config = dict(
    num_key_value_heads=3,
    beta2=0.95,
    doc_mask=False,
)
Each number is 128 + 24 x the weight over its row's rms, rounded and kept within 0 to 255. Layers, rows and columns count from 0. Numbers have three digits each. The size before them is the row's rms in percent of the matrix's.

# layer 5 attention value, 384x384, rms 0.146, rows 81-95, columns 96-191
084:127096125131128119116146147140127158150124151071090114104103116123166137132078088105113127155145148094049097116124090091144134152149151113136113154129099131101115136133178103127119104178114143111160110121159108140138087155117164092151125078120092109144143182132097125121107154132093148120
097:138100107122108113122122157129133131088102107156103167181142082143130148116108163145122130163131145147118129116135098115109081105067096129133083123096108149088116120132130107090122126096138117102142147150117152108102124116149160103134165094143120131150129125129139152110132116166097137097
091:108124099084149111130103101122139163131153094127095155145160110155086141109112146122124141113127129057124175098126113143149140139141149103147137115102147161135132112121139113113171107127143106125129134130097157151147187125107124094126117117112172152122137101150164114136093106126133165149
088:158153171119120120139088133071140146138122097141136083172106155115109165130088147117157124118142128124171082124115133110117117150118134157091141128084118087121100152119150112131141115104131123105119126132138158124132110139096171147129130123135109125120147207148134110150119087160135148119
096:098163111121135117107093088137155138118143140074130147113107115146163174141114161152087106117138127132142098106099155104107109127115093125110131107157167128110140155119133129120130124109148136138078161127097190140150115105122081115133058141149063136156120097113154140128152121135134121117
097:115141116113107153159119121163101118127114103150129145159123110130086123124112187146114110078166104117115170085092099114143144129115131153138085135113144131141119120113159140100091150122151130062141131131119101118114140140117120129126082123118112106113086103142108120128168114161101089093
089:120120137098127169140150141169163152172102117117151117139124139103119164146120127132109120122120124145161100104129116149111114132120129147144091143132121142116116108137059184112152111147131098118112135135137149125103141074121083120114144153111121116146137105121037147120118127120155152142
096:140130094189110157102139188135087109090127129143113099125142149087131126105148136133119122115148106154116095153160124088122136107131171098168116111141112118149126151109145089108130143126128104173127140131145119137136098121168157123096125143066101133126148122099161143086156113139074129075
088:163159143181127169152165104091100158112117182109154112118127102124157126147099134090137157126111106142114162145183110090131103158136129104161151107147119151139136097146080140131122131143104104168147110125133112139170151150133099129106092121110124155117206125124138118118153104146100141164
089:119096168154102149121086126136149144155150156130127105143167126170143140123119144154131145172168151131100129136101124133147148109127142072163123095120099111143152106136110131124137153102085125101135142158124095078161126135142104125128134091085163126104084087142206118085109141118146103114
089:154143116133121105117110088115158132157131144143148123125116084166069081138150109154123137140138160094118126115113191115140084109143108141097127138161144117150149123156130105159137152096128159122123077147108134119110168129128123119107083126159149150145169133118083181138113141107110115098
094:130073095130128130106136166103129132145146130143156138150139111152125172134085115153128116097143164153109155133142136180172104100111133142128128108187190165119163143141129093119139112117153163124194112144160126133115124135145142150079120122104112118108090132152173129120168107129131105125
084:097133103206115074141133103132143081159140126140139140126114149198139151077124155087129131149093087151144134124122117123164109152107173094103132135138110116139121141133146123128119127159154116155095128122156135120183173099128110137117095121109088107132147146142136170154106169135129129167
094:100099091107120114087146138154133142116106145115116142126117082135135125113151092173098137164043143086147146120101144139102156096117116143108132121120139140129100120092106124130131127134180115139128093171134101113092136103124166132163157162129140137076112119140089140152100111157111148120
090:116111092154115127134076118140174139110116136122128105193113175153098137122118149119100155121127117103117148113129136146195113081079123092177165072150175129116118155105145105097143129115091144133175132086134115169148128112115091187114140096171131134127124133147150139122177106170135111128
# layer 5 attention output (transposed), 384x384, rms 0.123, rows 81-94, columns 96-191
089:158129153120139117141139056111096127101149107141165101118162123116141140169150145078140120129112132147150126103151155125165140068128112149131157132146127106149143104139126127120134119137115121081130142138127134131120135088101143114140153150100150122133149100109139111121137099138123109153
095:134086157119126138124095138135120122147138123131164088152110149161168111096135088103149126120123131093137133104117137102116098175138092118135106139142142136094156129114146150121118103139088153107096148105136093133147158119110125156153083135081149108112104111106159082093094100079124120110
093:127125137155111093129136139115121115103118150114134120087113124088099110159131101107141143112189134159167111137155161136112153098106111135152141111140103159135134145151153139147095108082136141141140114083157146113113108117126076146119123159171074086120085154117110086109134134131122111088
092:101154122149161111136140131173171109109143122087106131108151138137115108136186106127117106126150079101111118146130149107127133124154136112144111146151142164190099124120146092111113103143094095131175104154166105149136158119098102142089085126091178072158089105124122105159091191115117096147
099:116117124155137169176134127117104112135162113154110159156182131100113138129094102121077154121169095125110109113135106148143098104126143128198119148148149114138113090105118134157151145151176070124117117170152078166178157133094143128171119156104104141138142161101129105133115075113102137133
096:178090142161154104080110121138169142142092139139101113100146150168092137127121119108143135116129154124136087156109166132125076061136112124147121130077107128107096135135113108139131125116128123092142128100136101129157095115127117106185137165139096111135123101113138140163123200112097141121
093:114122121134131135117157127077162119144181125167109196155130151127130110124140116120133100151138102116105143125176123140132110118092133090153158105188171125114142105132120078116095145108158108133117074124136113148134140177143149158198156123109157137131117139136204143106162125159115154131
096:154119156158116083124181132123122149134071118127126129121089072180135108122144118157109139115105120093147166123113110127119153132129125184133111127128170137140164143132118133171146105144084149092138125153116139131100124107112142122149102105144165101149081119126131125168077174064135137151
092:129124110115164094075104120140094117122155083116142134145148117154136154147182097135070110121131126120119086112123136116136152135091139124118166148111121113150120165115179131114107120121109140150130139070119164165086133098138149113155155098140152105154109125177120117079147133117133149139
094:148151130111157067133148120116109141075117108152077137123090144143113147146122123138129121141108133061123084123139119152115103097114141195092133106104124161078109101160091155160115145099119167114134132106142094150141123108097153131119132140159147109121138146084097086171141098171114114119
090:110113128178124173151123141161126114117149111133116159133144187097150191099115137098140155148099117157161092130166073138151140149137123156117107151148126094174113155129146148107069121157124098129155111144134136131169116123084118110141126117163106153144145106133095101113129137140159134157
095:114177100104107138173089084120158081133100097137134108125143135142100198148122144117123137151091120120096130128135068115104103143118099129109129126093113116136110140120153149123142131123105109055094080106092106099140116151098096104199136134117153155117129116160121120137126146110104130113
081:139133098117129168094098120162112145117114119128125114142190128093165099176140138115097098108171180119119156144119140163119123117146113136142114180125122138103101141176142138109156118116141154105111160078103160178087077162105144085118147153107117153144111124148124117128120089122158166130
097:173105135154110128169135138122107165105123136096183155103153144126135149090143164129180111146143134114075138123134162133125117137159153105161085123134134118194155119120185166143133105124100156163146162056128099140134143122120117164162178091162112119153134155132146112123133104063127113119